Weights of a small GPT-style language model, trained from scratch on English Wikipedia: 2 heads of 64.
Each number is 200 + 30 x the weight over its row's rms, rounded and kept within 0 to 999. Layers, rows and columns count from 0. The size before them is the row's rms in percent of the matrix's.

# layer 8 MLP up, 512x128, rms 0.161, rows 327-381, columns 0-127
093,198,218,236,199,128,186,221,245,193,206,156,196,203,202,161,227,219,208,193,173,158,203,203,174,177,247,245,203,189,147,161,191,190,199,178,222,215,193,177,214,260,185,206,180,250,238,131,197,190,243,205,227,222,197,249,123,222,211,170,248,218,174,179,233,221,237,215,249,241,184,231,184,216,176,219,195,192,195,179,202,250,195,243,238,208,202,148,222,177,140,218,178,157,210,134,227,234,242,183,204,171,155,239,202,228,191,153,171,204,233,161,179,172,177,203,191,249,214,221,166,158,222,234,182,207,188,173,217
097,216,214,242,233,210,198,205,236,231,261,273,183,161,254,221,237,174,177,160,181,239,180,181,165,152,229,257,199,220,235,171,231,159,260,191,200,190,161,222,198,232,179,206,183,179,163,216,223,235,174,237,157,174,188,214,199,188,238,170,170,144,212,163,138,225,204,204,151,235,172,179,202,146,193,169,170,214,189,231,189,206,149,195,215,181,148,243,189,192,155,209,162,224,237,189,211,250,148,214,193,206,219,220,145,192,227,190,203,198,184,205,177,195,190,156,234,223,254,217,205,197,212,185,188,182,177,214,150
095,178,207,193,179,174,170,213,183,218,175,163,229,227,229,176,212,157,209,247,255,188,202,206,155,202,209,203,243,164,207,189,265,197,216,193,176,198,197,242,157,150,244,273,223,192,188,203,210,203,167,188,142,233,237,190,173,204,247,176,222,219,215,227,157,242,187,215,217,263,254,194,169,149,200,166,222,174,218,172,202,194,212,279,220,206,175,249,196,244,187,170,173,149,159,216,175,205,177,165,167,223,199,122,208,164,219,226,196,186,201,186,168,160,213,187,206,146,204,221,230,226,205,177,251,219,214,169,204
099,231,175,195,229,188,229,163,143,150,203,207,184,200,233,194,164,205,186,174,258,224,164,163,150,214,182,129,191,207,269,202,192,235,200,200,196,165,195,252,155,168,188,215,184,174,147,222,221,266,168,206,212,214,263,230,164,231,183,228,182,178,176,211,223,215,250,217,209,206,206,206,211,230,181,212,165,176,158,183,189,209,213,196,195,268,225,268,194,232,207,225,237,183,165,179,228,217,189,221,194,192,239,238,221,244,205,168,186,152,170,243,155,184,153,244,223,206,202,185,218,216,220,152,146,225,187,221,175
098,212,171,205,195,169,159,195,225,206,212,183,267,219,194,200,196,198,198,201,206,185,142,191,220,172,199,194,259,171,183,189,195,177,200,180,216,217,190,222,181,195,217,184,133,176,232,181,203,250,190,191,154,175,203,221,215,185,202,215,172,197,171,175,131,209,254,188,217,176,224,194,195,193,261,218,246,111,234,159,208,249,196,259,175,238,214,226,183,179,221,168,224,241,172,203,213,209,167,217,206,174,244,198,248,195,219,192,171,115,162,188,224,234,161,202,180,239,187,205,230,207,235,246,103,209,236,186,207
098,200,198,188,190,219,248,192,197,178,213,213,220,171,186,165,166,171,237,187,181,228,261,264,195,179,159,153,200,243,203,216,165,206,231,164,182,168,193,226,174,209,259,193,164,206,174,236,191,209,211,211,226,231,207,154,221,213,215,172,209,190,159,226,214,246,197,193,156,173,191,216,242,177,174,192,158,243,233,247,231,165,189,224,247,142,128,271,229,195,158,213,243,232,228,166,220,191,233,235,195,187,248,191,170,187,150,173,183,244,156,210,171,193,267,198,173,221,213,207,171,161,180,179,239,190,202,194,166
093,234,232,239,202,186,157,237,198,230,200,184,237,191,224,191,205,171,206,247,203,165,236,244,220,275,206,173,206,218,241,176,204,191,177,222,211,242,228,159,142,158,196,167,185,201,151,181,180,210,191,199,150,188,159,185,168,215,199,233,226,216,209,175,189,263,242,193,221,188,180,186,176,209,190,178,255,226,212,163,250,201,176,156,190,170,197,149,229,165,180,217,136,144,179,205,246,220,164,191,216,215,204,225,225,187,199,242,168,223,242,167,156,160,152,209,220,168,181,262,197,219,139,234,191,201,248,216,181
098,208,208,212,205,210,156,226,164,225,208,219,174,188,227,224,234,175,184,167,122,261,229,212,211,216,193,208,195,210,189,200,195,237,233,187,216,215,257,203,201,155,153,165,183,189,210,213,180,188,198,225,215,247,249,187,220,159,265,173,125,218,180,201,174,174,256,203,192,171,222,167,277,216,235,208,229,228,211,263,208,190,226,208,154,187,188,240,235,111,208,197,211,209,185,182,172,238,203,240,198,168,128,173,168,217,204,211,180,197,140,181,181,209,208,205,208,175,223,191,254,219,211,232,169,183,193,164,170
101,195,162,224,224,178,181,190,213,165,235,299,180,215,188,164,230,182,205,145,213,210,237,229,212,180,186,212,213,195,210,217,187,157,178,202,199,230,261,181,221,239,246,195,162,218,196,237,145,239,180,176,241,211,249,179,149,190,197,185,223,158,213,178,250,288,241,221,181,135,190,205,183,181,204,173,188,183,223,177,190,223,207,182,213,211,252,252,207,244,158,160,174,201,157,197,203,204,184,217,182,147,157,181,157,195,192,172,219,157,227,197,210,216,219,188,202,183,156,167,141,232,173,202,207,208,168,234,213
106,146,193,239,205,157,202,196,202,218,245,215,234,186,222,179,176,189,251,150,257,166,255,176,216,212,214,179,198,237,187,271,215,184,173,230,234,179,169,189,191,194,182,175,170,220,213,210,163,211,206,144,156,175,186,210,175,205,198,170,189,230,235,240,209,184,178,239,169,203,189,180,200,228,195,184,200,198,217,121,234,214,237,205,243,226,192,297,198,220,214,209,196,186,135,183,207,172,163,185,228,220,207,218,187,259,199,195,149,169,297,197,161,237,224,155,179,180,183,187,177,209,192,202,194,217,224,157,199
092,207,203,220,180,150,159,194,233,211,163,155,186,143,164,159,213,201,195,210,213,153,233,190,196,220,191,217,230,232,201,208,162,178,196,196,249,177,205,198,170,221,194,228,185,215,231,208,201,198,214,245,151,100,218,210,198,205,149,221,175,220,234,207,195,268,231,210,196,166,192,187,210,224,162,204,174,170,214,195,217,167,218,163,270,221,178,237,184,225,252,227,210,181,183,201,189,202,228,159,204,185,169,189,116,202,220,237,203,190,204,200,253,251,181,215,187,222,243,194,174,292,199,188,203,245,252,212,164
109,142,214,233,215,219,229,198,230,207,175,189,189,185,175,186,187,213,166,210,235,238,255,193,133,228,203,187,158,166,240,195,213,156,240,194,209,169,178,212,188,210,169,228,209,197,194,230,154,203,153,178,215,248,220,211,169,207,239,175,215,278,215,172,222,177,223,187,130,235,222,271,171,206,240,183,159,205,126,159,209,198,183,207,146,203,181,229,160,160,171,215,224,221,215,224,175,173,191,226,125,219,242,155,201,219,235,201,206,189,185,218,163,196,175,212,221,217,138,242,231,221,215,195,208,220,205,207,246
113,199,201,226,209,252,187,219,194,211,228,168,210,121,201,200,157,205,227,257,230,194,163,204,250,191,175,191,168,204,233,199,215,188,173,191,177,188,192,182,222,238,161,212,206,240,199,176,177,199,168,176,201,196,272,174,144,181,165,227,245,227,180,247,183,208,242,208,205,202,192,219,250,145,202,180,211,118,180,186,210,206,140,152,197,212,153,200,168,202,238,165,227,165,217,246,253,283,186,247,234,237,186,191,215,178,209,180,153,198,213,213,193,225,218,208,228,217,200,230,173,195,225,137,216,190,182,152,209
097,227,170,123,164,225,241,205,235,197,168,180,206,135,239,217,199,198,222,191,241,186,213,215,169,254,202,198,188,191,146,220,211,207,248,188,181,181,187,184,196,173,236,217,133,177,189,200,183,182,127,240,200,190,201,231,204,211,217,224,208,242,202,155,165,189,184,212,155,214,199,214,221,231,204,175,178,172,225,205,199,234,215,210,188,206,175,153,210,179,267,191,217,153,205,213,187,191,171,124,275,248,188,175,258,212,165,200,125,217,233,139,190,211,211,220,224,245,214,205,183,238,176,205,185,216,160,204,231
098,190,173,238,163,218,218,190,159,174,170,157,146,213,196,218,266,198,224,224,206,190,266,208,242,187,188,170,208,208,200,141,223,135,223,171,214,241,199,205,177,181,270,202,205,169,249,166,173,225,113,206,218,178,223,241,174,192,201,231,225,203,173,194,191,180,219,220,189,192,195,234,213,197,203,183,183,212,178,268,172,188,230,185,166,227,212,237,197,259,120,187,207,203,248,179,258,202,238,162,255,189,153,200,213,197,177,168,229,221,209,202,182,231,197,212,217,178,161,219,196,231,174,190,181,163,186,176,251
102,160,186,196,241,181,187,170,227,196,164,216,186,171,192,223,193,208,219,214,256,211,232,176,199,227,192,225,233,231,117,194,200,188,213,235,183,147,214,179,201,193,237,175,204,169,256,208,216,179,212,190,247,189,263,182,241,172,235,214,230,232,244,196,183,254,214,193,180,212,174,179,223,135,163,188,138,216,210,165,184,176,215,209,174,253,173,222,193,187,190,217,187,205,218,117,224,179,178,209,232,207,209,171,209,202,184,201,174,233,153,114,190,213,188,216,235,169,200,214,207,219,199,194,258,213,285,205,144
093,226,191,210,166,186,219,200,271,193,173,189,207,178,213,190,203,166,195,212,170,219,190,191,206,161,194,165,152,180,208,187,195,159,224,224,248,165,216,212,135,235,156,210,166,195,183,207,169,217,211,226,183,233,208,184,203,252,157,170,234,213,228,220,152,217,207,170,207,202,171,226,190,189,240,106,254,195,155,204,186,211,191,192,189,233,158,149,198,221,212,246,243,169,143,238,207,214,222,254,179,232,265,158,238,236,161,198,142,170,187,212,192,214,222,210,207,226,217,190,199,210,206,205,137,218,181,276,200
107,225,219,210,222,210,167,139,175,199,232,176,229,192,192,195,149,141,172,211,192,232,192,249,179,230,189,210,193,178,173,216,187,170,199,193,173,201,210,198,179,157,220,182,198,246,220,225,293,190,209,197,183,199,226,198,237,187,141,235,213,204,203,99,214,175,228,159,209,188,196,198,239,215,251,197,187,127,214,218,156,181,193,194,193,179,272,226,209,146,166,196,198,166,188,212,186,228,171,231,180,226,224,233,199,234,296,237,200,207,195,211,204,176,163,195,147,236,190,183,196,210,225,181,179,182,244,220,229
111,158,177,195,185,192,197,185,191,181,220,166,248,165,224,158,209,186,199,191,172,221,205,229,230,238,146,226,198,230,215,215,218,127,249,159,206,221,229,197,191,203,231,214,197,207,192,170,198,187,148,157,203,253,167,199,242,174,199,204,255,179,216,179,234,189,241,128,185,250,216,212,213,160,174,205,215,167,194,221,176,163,249,231,231,157,190,216,126,191,183,194,165,153,165,209,214,186,254,177,185,213,254,214,186,177,183,216,219,178,231,163,195,173,153,261,181,209,142,254,212,193,241,185,191,221,246,222,232
097,205,235,169,189,200,227,287,187,180,221,163,209,142,224,212,187,185,126,233,225,229,208,172,180,204,210,221,205,248,187,269,201,207,184,213,220,179,253,147,203,198,216,186,205,176,175,226,223,187,206,205,218,188,198,149,267,202,183,195,197,178,233,210,170,201,268,153,173,152,199,215,208,234,188,160,204,208,251,209,178,227,183,202,213,243,187,192,161,198,227,161,204,199,168,158,178,162,218,241,193,265,216,215,217,150,208,140,178,216,163,179,221,226,175,178,140,226,167,184,168,199,234,271,220,204,207,176,210
092,201,257,197,218,202,149,225,127,181,178,226,258,195,212,104,192,223,231,209,210,224,205,193,247,162,209,216,231,190,202,188,201,209,262,179,237,228,177,175,211,199,133,204,215,183,211,223,186,223,115,134,200,198,148,163,186,207,164,151,201,171,233,169,177,183,195,244,231,191,225,246,164,196,205,205,176,204,174,221,154,208,216,190,186,197,199,196,201,180,210,180,183,218,216,180,187,261,187,205,211,205,236,162,232,197,201,242,199,224,225,160,192,137,169,200,209,192,207,195,211,263,157,180,205,250,198,256,201
096,212,195,153,243,183,246,201,168,193,170,210,174,210,198,250,195,188,167,192,215,164,258,165,238,203,147,228,216,194,219,178,218,231,197,186,219,195,188,195,215,226,248,217,159,212,179,159,186,185,189,180,154,145,216,204,207,173,238,140,182,244,227,216,151,265,221,158,160,185,198,193,216,213,167,160,166,190,149,190,212,186,218,227,200,198,208,268,203,174,203,205,223,190,162,183,240,221,225,203,202,168,247,216,200,196,185,191,184,136,218,204,183,233,233,245,178,215,191,224,233,219,198,110,145,234,277,227,204
110,211,240,194,251,171,203,210,202,202,187,219,246,141,161,168,161,203,189,230,200,211,186,197,218,235,147,141,194,213,195,212,223,219,254,191,174,271,211,230,226,161,186,191,130,214,233,173,161,177,250,246,166,261,203,168,183,242,216,187,203,217,176,209,230,168,226,163,223,164,234,168,267,182,239,210,213,199,235,165,255,210,161,180,159,200,228,194,186,174,200,236,202,208,230,239,196,189,185,191,166,232,202,218,205,156,210,199,161,182,243,194,242,175,175,204,191,174,252,202,190,192,191,177,152,125,228,182,196
109,180,140,220,245,158,222,246,171,243,236,221,207,211,169,189,214,219,175,163,156,209,236,235,181,207,162,214,225,271,183,203,197,168,229,149,216,222,271,197,192,163,211,243,167,171,245,215,181,208,207,198,227,200,266,240,179,270,189,195,211,199,202,161,222,190,186,230,224,200,160,222,203,214,209,200,190,157,156,246,204,175,157,202,217,158,165,271,246,217,190,195,143,201,202,170,226,184,202,207,221,180,192,145,202,199,169,240,199,184,217,179,174,180,184,160,211,187,192,174,147,208,189,255,152,190,183,165,234
113,231,221,209,176,224,163,196,232,187,320,256,228,223,203,218,186,193,220,209,215,203,234,203,160,181,179,207,182,256,211,216,210,230,176,185,167,229,157,150,177,192,210,204,175,211,233,242,166,192,142,208,156,201,227,202,169,234,220,226,235,192,217,200,193,169,201,213,147,191,225,234,157,211,263,230,184,162,199,238,220,210,188,164,123,195,173,218,229,223,184,192,129,213,219,254,194,220,172,190,121,237,136,196,154,191,206,174,225,217,189,212,165,204,179,163,177,190,195,201,195,226,213,206,199,203,163,203,195
105,251,199,247,178,148,189,206,232,186,195,240,173,145,213,195,159,263,204,190,165,238,172,196,178,222,163,204,190,196,191,189,205,154,222,170,154,215,210,183,186,205,180,224,226,202,224,151,230,224,191,197,196,214,207,199,223,226,184,207,188,229,200,191,232,180,178,175,171,162,191,234,240,249,213,224,174,184,207,136,206,239,215,238,200,212,196,199,202,182,222,190,167,277,193,185,247,211,95,238,221,267,223,194,220,229,167,201,195,160,245,231,232,168,181,226,165,171,149,136,226,199,233,195,244,178,213,157,199
098,149,243,249,184,149,223,197,204,200,156,225,223,196,166,155,124,233,211,174,238,184,231,229,179,223,197,203,249,156,153,246,222,249,196,188,144,212,220,225,184,214,167,143,177,230,219,166,160,213,179,164,159,266,221,204,186,207,205,194,197,231,179,194,196,188,230,242,202,193,173,195,215,213,206,213,200,236,232,171,185,233,219,197,142,200,278,190,177,169,234,194,227,206,209,211,214,162,243,184,249,215,242,196,210,205,223,178,229,192,186,173,207,205,209,258,115,202,192,191,166,152,217,151,182,210,201,199,220
097,191,209,185,166,219,225,181,215,224,242,197,218,221,181,177,234,193,221,146,157,213,239,179,220,204,246,224,180,152,194,152,194,153,211,178,240,199,157,165,157,191,205,200,147,182,233,220,176,174,232,178,181,223,209,189,205,169,283,147,215,205,204,247,262,224,199,235,165,203,241,201,139,218,212,177,230,245,185,206,195,198,194,189,148,168,208,255,199,223,250,218,209,215,215,209,191,235,180,216,203,188,219,229,244,156,178,213,206,160,187,175,188,228,167,204,154,197,206,210,189,201,248,145,290,148,229,186,232
107,232,229,129,128,177,243,223,170,175,223,184,201,192,208,226,143,180,209,220,162,209,187,230,197,187,180,186,165,201,177,185,253,170,197,231,216,258,130,171,230,176,135,203,203,204,170,193,204,180,206,183,186,200,218,225,206,201,183,165,186,196,145,216,193,220,160,208,197,200,188,206,211,241,217,193,224,182,221,205,226,250,163,190,137,213,207,167,159,228,244,166,237,199,255,208,192,224,238,235,212,226,213,196,166,199,152,191,188,230,189,169,172,206,201,198,144,242,268,200,220,262,197,200,210,282,204,155,230
104,198,180,215,221,175,187,255,252,175,206,154,230,210,175,171,182,196,189,207,191,180,211,185,203,240,167,216,229,159,193,226,225,157,198,200,148,213,224,214,212,151,182,171,185,279,206,169,239,202,153,202,201,232,201,202,199,145,181,207,226,227,242,158,196,233,205,259,211,228,206,240,155,156,191,171,200,250,135,206,172,170,214,200,201,202,222,202,166,184,304,170,202,157,127,186,225,166,208,211,239,230,184,229,207,170,164,192,198,206,214,219,214,218,164,293,163,207,208,191,200,211,223,194,182,173,204,210,193
104,262,187,182,260,198,185,233,237,229,161,155,176,197,163,213,202,229,226,168,221,159,215,249,255,198,130,246,185,194,244,158,181,184,181,221,212,163,206,162,226,162,195,200,171,215,188,206,260,216,239,196,197,190,190,166,167,160,209,209,253,184,259,186,180,202,243,178,179,221,197,219,225,188,169,176,207,204,169,211,219,211,180,211,211,158,177,200,183,171,172,211,179,180,278,180,241,220,181,248,208,222,157,213,247,222,249,201,181,210,154,134,160,225,243,187,195,222,242,213,183,179,163,193,158,221,229,185,165
094,144,185,169,213,200,196,248,182,208,212,226,203,183,155,156,204,219,217,177,199,195,217,182,251,202,230,245,152,232,204,188,173,199,219,224,191,176,185,192,190,200,236,179,186,255,253,197,160,142,169,196,158,206,182,158,198,212,184,189,210,151,233,179,154,204,173,151,131,200,208,190,178,230,143,196,184,243,243,153,186,232,165,197,219,204,201,224,152,290,166,220,234,189,170,234,186,227,140,165,220,199,171,189,240,191,206,154,213,208,260,232,245,220,228,247,178,197,212,208,236,208,229,222,249,190,220,197,209
095,184,186,231,197,240,226,246,207,197,242,173,252,206,224,198,195,203,200,163,193,136,249,242,184,187,187,187,208,180,181,223,169,224,186,224,196,190,209,236,245,194,210,197,200,157,223,151,160,233,179,238,171,203,166,169,179,150,199,234,246,218,209,190,220,200,184,203,213,240,210,280,200,200,262,196,170,172,130,214,194,201,196,152,190,206,171,250,171,185,219,171,266,190,230,176,208,234,197,242,181,181,208,215,220,188,186,177,183,256,225,234,149,170,111,221,170,204,186,186,136,183,246,179,187,163,188,225,197
099,194,223,200,209,247,179,162,157,230,172,250,214,174,130,177,145,200,151,203,273,229,209,196,181,206,210,223,189,205,238,195,219,149,222,180,164,222,266,215,237,235,190,198,221,211,161,228,203,220,203,138,214,205,211,199,176,231,175,215,202,179,180,178,203,172,222,210,127,198,206,205,180,257,247,128,193,186,167,135,168,140,209,198,191,204,178,211,189,231,249,217,193,224,234,231,235,201,199,171,224,168,202,232,196,221,184,167,194,124,172,183,195,208,187,188,164,233,266,202,213,230,221,216,219,191,228,204,180
095,228,161,207,195,208,211,211,204,195,224,148,231,176,238,197,198,191,235,175,166,167,249,235,264,200,159,183,161,204,166,211,174,231,287,187,199,195,214,164,166,167,212,189,237,204,228,180,222,146,182,217,183,184,207,167,150,157,143,234,204,197,206,147,181,212,187,192,186,207,188,193,169,210,184,159,173,234,202,177,211,199,179,262,174,233,190,224,223,219,252,233,201,151,179,214,171,219,196,199,227,187,211,266,168,183,245,197,228,215,188,224,241,193,222,236,162,195,166,148,193,142,196,226,201,208,260,279,219
090,206,198,127,235,180,196,228,244,240,224,176,203,174,217,216,231,207,175,248,166,264,196,238,234,166,226,223,167,221,247,202,210,188,202,191,195,195,210,135,218,162,283,220,163,253,208,195,172,168,161,167,240,217,204,179,154,208,164,202,242,217,194,249,185,182,222,195,205,227,214,197,228,177,216,192,207,177,171,224,188,219,185,180,212,197,217,224,220,180,232,164,210,218,187,202,210,230,148,188,180,205,247,224,208,223,158,215,186,160,178,176,198,148,193,161,218,193,201,247,139,153,192,211,162,186,290,199,137
106,212,193,169,195,141,160,192,196,167,197,256,123,206,145,220,212,211,194,238,192,222,232,239,284,187,218,191,123,203,175,164,179,184,203,157,200,223,198,228,187,194,191,170,179,234,185,212,202,175,216,136,144,206,192,148,209,228,235,194,267,192,182,203,176,229,221,202,145,218,175,210,247,205,187,186,223,189,210,196,211,245,211,182,189,198,235,229,233,236,243,216,169,205,183,210,243,217,169,193,195,205,178,195,176,192,219,205,171,327,223,209,213,237,209,183,186,190,210,224,184,183,193,200,190,139,198,190,196
092,258,214,178,198,210,166,241,170,243,206,212,211,231,207,156,182,216,235,220,160,149,216,159,175,181,205,203,147,162,210,164,222,243,179,216,198,213,185,215,164,187,234,191,178,144,158,192,217,282,186,161,212,178,166,213,213,166,179,266,221,173,227,210,201,213,169,249,191,131,228,202,239,237,197,207,130,202,157,202,186,199,213,254,227,200,190,192,145,211,216,262,188,173,229,238,193,184,235,223,172,234,171,192,202,177,161,176,230,203,212,201,175,235,181,218,169,173,174,218,154,223,177,229,233,229,255,200,217
112,203,208,225,212,211,222,203,177,219,162,172,216,216,236,182,222,226,229,212,236,213,207,168,185,110,191,165,196,219,141,124,215,227,219,182,197,195,205,173,201,218,188,143,213,155,211,230,203,157,160,212,165,155,185,230,162,209,211,219,192,153,176,194,244,184,212,238,244,238,175,154,197,253,233,160,184,192,188,189,223,223,172,262,231,204,186,269,173,165,207,222,215,183,161,206,250,182,179,180,220,244,234,252,250,231,175,184,189,171,211,203,168,259,232,156,186,179,202,212,254,154,192,204,224,219,194,196,172
099,181,206,189,207,195,191,139,179,187,209,185,228,155,245,185,140,195,164,177,226,199,288,244,218,200,208,215,205,210,201,238,193,167,187,177,169,198,209,197,174,230,229,217,215,208,216,155,219,226,175,180,165,149,156,205,248,238,180,184,171,148,227,174,183,226,159,221,167,236,204,146,220,180,169,185,178,250,179,158,204,187,209,214,240,170,189,233,180,203,233,246,251,187,169,197,215,210,179,232,214,199,207,240,201,179,170,157,211,236,247,236,210,217,194,150,196,248,185,228,177,276,180,226,210,160,263,246,161
095,252,157,218,219,201,167,217,197,226,224,245,228,198,259,143,182,156,174,183,187,224,241,216,230,184,193,234,236,207,209,241,185,194,211,185,177,146,202,188,242,239,197,206,222,197,238,197,211,192,234,212,194,239,210,232,142,185,198,181,161,189,169,201,206,162,162,190,147,199,223,191,184,168,212,251,245,198,203,197,185,211,211,171,185,161,215,194,218,203,195,229,236,238,188,207,221,202,190,215,242,200,201,190,184,213,213,218,132,166,200,170,236,208,179,243,180,192,146,176,166,230,102,231,163,167,221,296,141
098,201,189,198,237,212,194,177,188,210,171,165,228,166,158,185,222,207,158,252,190,182,210,188,202,238,223,154,169,211,260,231,212,206,222,212,195,257,242,195,220,193,144,205,228,212,220,186,163,182,217,184,134,175,194,217,200,220,169,131,210,207,234,192,168,147,233,217,191,209,210,154,210,196,148,197,229,199,188,104,232,217,138,176,159,171,177,240,221,189,240,264,209,198,167,195,255,181,179,227,244,185,248,221,253,233,201,226,152,211,199,172,216,223,213,213,206,198,200,224,155,138,214,180,220,184,204,185,175
104,174,269,245,193,174,200,207,142,160,192,205,224,232,197,215,163,159,140,165,177,165,228,194,194,283,233,212,199,208,198,203,222,208,171,157,192,200,201,177,205,204,191,226,224,240,163,190,249,186,181,129,210,192,204,203,244,252,259,218,196,179,192,171,233,212,238,158,215,172,196,275,206,198,234,201,196,190,187,205,174,214,148,153,206,199,190,242,164,162,200,197,189,217,227,217,201,194,223,184,165,210,215,220,235,211,203,245,128,213,200,260,157,189,156,163,191,223,139,210,184,218,193,233,156,200,196,203,248
098,206,254,167,193,162,192,213,126,225,207,177,211,262,184,190,239,159,208,204,218,211,199,199,156,185,198,214,267,174,177,163,223,169,205,202,180,174,215,238,206,221,233,144,208,239,209,223,194,209,226,229,206,138,246,142,186,142,212,151,224,209,241,224,211,201,252,183,192,203,242,204,164,154,189,160,182,194,187,238,196,196,144,222,210,211,234,216,157,165,196,234,155,172,215,187,219,166,210,234,189,262,195,202,162,168,230,185,231,231,166,208,259,234,197,174,205,182,174,160,225,186,229,216,181,217,208,127,212
115,178,244,237,204,200,184,187,299,173,200,245,219,258,173,214,177,201,190,220,158,195,202,228,219,205,228,205,182,160,200,239,209,218,217,165,198,221,190,248,201,195,186,178,170,246,176,161,198,250,238,188,230,235,178,242,129,126,202,165,194,183,239,194,213,198,202,221,188,179,172,211,235,156,258,187,201,209,198,223,175,222,156,255,194,216,205,163,184,220,223,189,220,169,201,188,227,225,222,190,176,152,200,183,234,181,128,160,208,190,189,177,229,209,161,221,163,245,239,216,229,179,234,207,247,153,215,147,182
095,239,169,187,180,180,230,116,226,197,203,220,273,183,133,192,251,178,232,222,216,229,238,184,178,214,225,179,197,217,187,258,245,137,192,176,173,174,210,137,201,218,176,164,228,221,216,219,218,255,210,242,184,185,168,245,167,192,190,218,181,193,207,199,155,185,186,186,207,132,182,165,209,177,207,230,185,144,153,173,183,231,196,217,158,176,235,189,237,235,214,211,181,215,235,222,217,263,185,170,166,194,210,229,171,232,227,239,203,202,167,208,200,277,217,217,162,198,163,164,225,196,201,199,195,198,178,177,218
098,219,213,195,191,246,158,233,204,156,171,224,189,174,185,206,209,153,173,187,211,209,170,157,216,216,183,238,154,224,147,129,228,170,261,225,219,214,218,211,218,209,180,211,199,222,238,256,220,160,176,220,190,238,233,139,211,180,185,217,214,152,222,167,233,208,227,230,266,178,225,226,196,202,278,209,215,212,223,201,197,192,190,188,208,206,178,224,198,203,203,199,184,146,167,236,175,196,166,209,199,208,167,140,187,175,165,215,187,152,247,154,234,239,178,191,132,174,228,145,245,207,214,165,221,181,175,158,231
095,241,155,242,182,158,193,209,199,168,129,222,239,189,176,195,196,170,185,274,161,201,206,175,210,197,174,198,191,178,243,148,201,172,175,176,166,259,215,182,161,198,182,195,196,205,191,179,230,276,259,208,202,198,201,265,163,246,172,213,180,194,202,188,172,230,220,231,245,197,206,208,221,210,196,183,175,196,214,192,196,174,199,220,182,211,210,252,99,225,142,209,203,173,254,178,238,169,212,206,232,207,240,239,213,161,195,173,228,208,252,186,190,178,164,216,189,220,194,186,223,145,232,228,216,232,206,150,203
106,256,168,192,233,164,244,188,214,207,188,188,208,193,210,233,223,130,200,213,207,219,242,174,189,196,271,202,176,272,245,219,189,152,200,232,199,183,163,186,179,227,200,145,194,204,144,209,222,183,176,217,186,187,167,184,255,237,205,159,204,151,177,206,244,202,244,188,139,230,218,291,170,197,225,198,199,210,178,173,176,127,229,181,210,228,181,197,186,187,191,249,229,177,225,209,183,206,193,283,202,141,210,161,180,215,209,167,209,181,176,222,223,230,214,176,225,227,192,188,191,238,152,185,198,185,219,208,202
106,230,207,167,153,208,224,175,175,194,219,216,189,193,187,221,187,177,174,198,153,142,223,155,214,240,207,272,210,192,182,236,182,185,172,230,165,220,217,169,224,257,253,226,200,222,218,231,137,189,215,219,181,188,201,273,199,184,186,186,206,196,223,181,247,227,253,201,120,228,159,249,232,235,155,219,220,243,155,143,179,230,232,220,205,229,202,196,222,220,213,220,168,242,171,177,237,210,165,214,171,177,151,204,191,177,180,206,184,184,243,138,173,232,230,202,229,164,144,220,185,173,191,203,170,188,187,206,186
089,155,225,195,176,196,194,152,158,195,178,212,203,126,196,169,156,161,262,257,197,240,235,215,222,151,189,169,228,184,269,195,188,156,217,227,176,179,206,178,183,250,228,240,157,233,215,192,259,141,177,217,205,232,231,167,190,220,205,224,164,210,206,275,192,255,238,166,179,162,196,136,181,240,197,175,193,213,169,233,219,214,166,197,207,209,233,242,193,140,215,206,212,228,187,231,208,194,183,234,189,181,170,229,198,197,189,174,228,161,216,172,194,213,163,197,172,189,193,191,238,239,188,248,210,177,164,199,204
089,211,233,198,153,202,171,193,223,143,182,194,181,152,207,202,198,139,192,224,200,211,223,182,148,222,169,194,213,185,213,195,236,195,235,198,239,227,203,254,248,213,165,208,172,199,154,196,201,243,192,262,181,251,201,166,256,203,183,215,211,181,194,181,179,216,173,215,203,219,189,225,212,261,254,161,190,246,172,206,245,170,257,220,170,236,199,228,106,227,199,222,152,169,180,158,191,225,212,204,220,161,199,174,196,137,202,204,181,143,215,155,189,197,167,240,160,244,225,256,229,216,192,185,228,214,188,193,216
096,213,257,147,169,193,172,201,224,237,202,129,163,247,222,241,248,186,164,218,214,207,221,271,225,125,191,183,180,191,145,188,194,213,222,199,244,185,185,170,186,231,245,142,164,199,229,199,186,194,253,188,191,223,223,222,207,161,185,185,220,223,175,212,238,220,274,241,231,160,243,212,190,173,195,196,213,148,264,187,240,224,179,186,209,182,228,154,188,207,146,200,230,183,187,154,192,189,223,214,226,204,181,174,179,182,189,165,170,219,217,174,159,209,214,221,179,181,182,152,187,171,195,171,246,221,239,205,193
103,211,215,177,195,165,224,193,174,192,158,188,176,189,201,186,179,167,226,198,157,186,235,216,268,223,241,227,223,222,188,174,279,184,143,215,172,187,141,170,153,145,207,228,222,206,219,197,229,168,227,225,164,214,206,203,195,211,186,199,236,158,176,156,226,211,193,183,231,215,108,226,164,178,257,195,196,177,178,188,184,165,182,235,211,189,204,223,199,238,169,163,240,209,186,154,196,240,213,188,195,181,262,235,249,240,198,234,249,217,164,211,235,244,184,169,193,190,168,218,174,146,221,176,231,197,249,213,165
102,250,191,165,223,171,146,258,203,235,170,187,213,190,192,187,198,215,141,207,172,204,230,263,179,247,163,269,144,216,203,220,202,206,213,135,188,201,195,158,199,152,223,151,218,227,201,179,178,206,217,175,174,219,201,211,209,254,183,237,254,158,157,203,203,211,209,265,213,208,201,187,165,182,238,184,226,200,206,227,264,156,186,157,241,149,201,202,156,194,245,207,197,213,202,152,164,171,171,229,200,182,237,220,180,220,222,180,208,179,193,253,189,180,202,226,190,233,245,192,195,163,139,233,211,222,227,179,197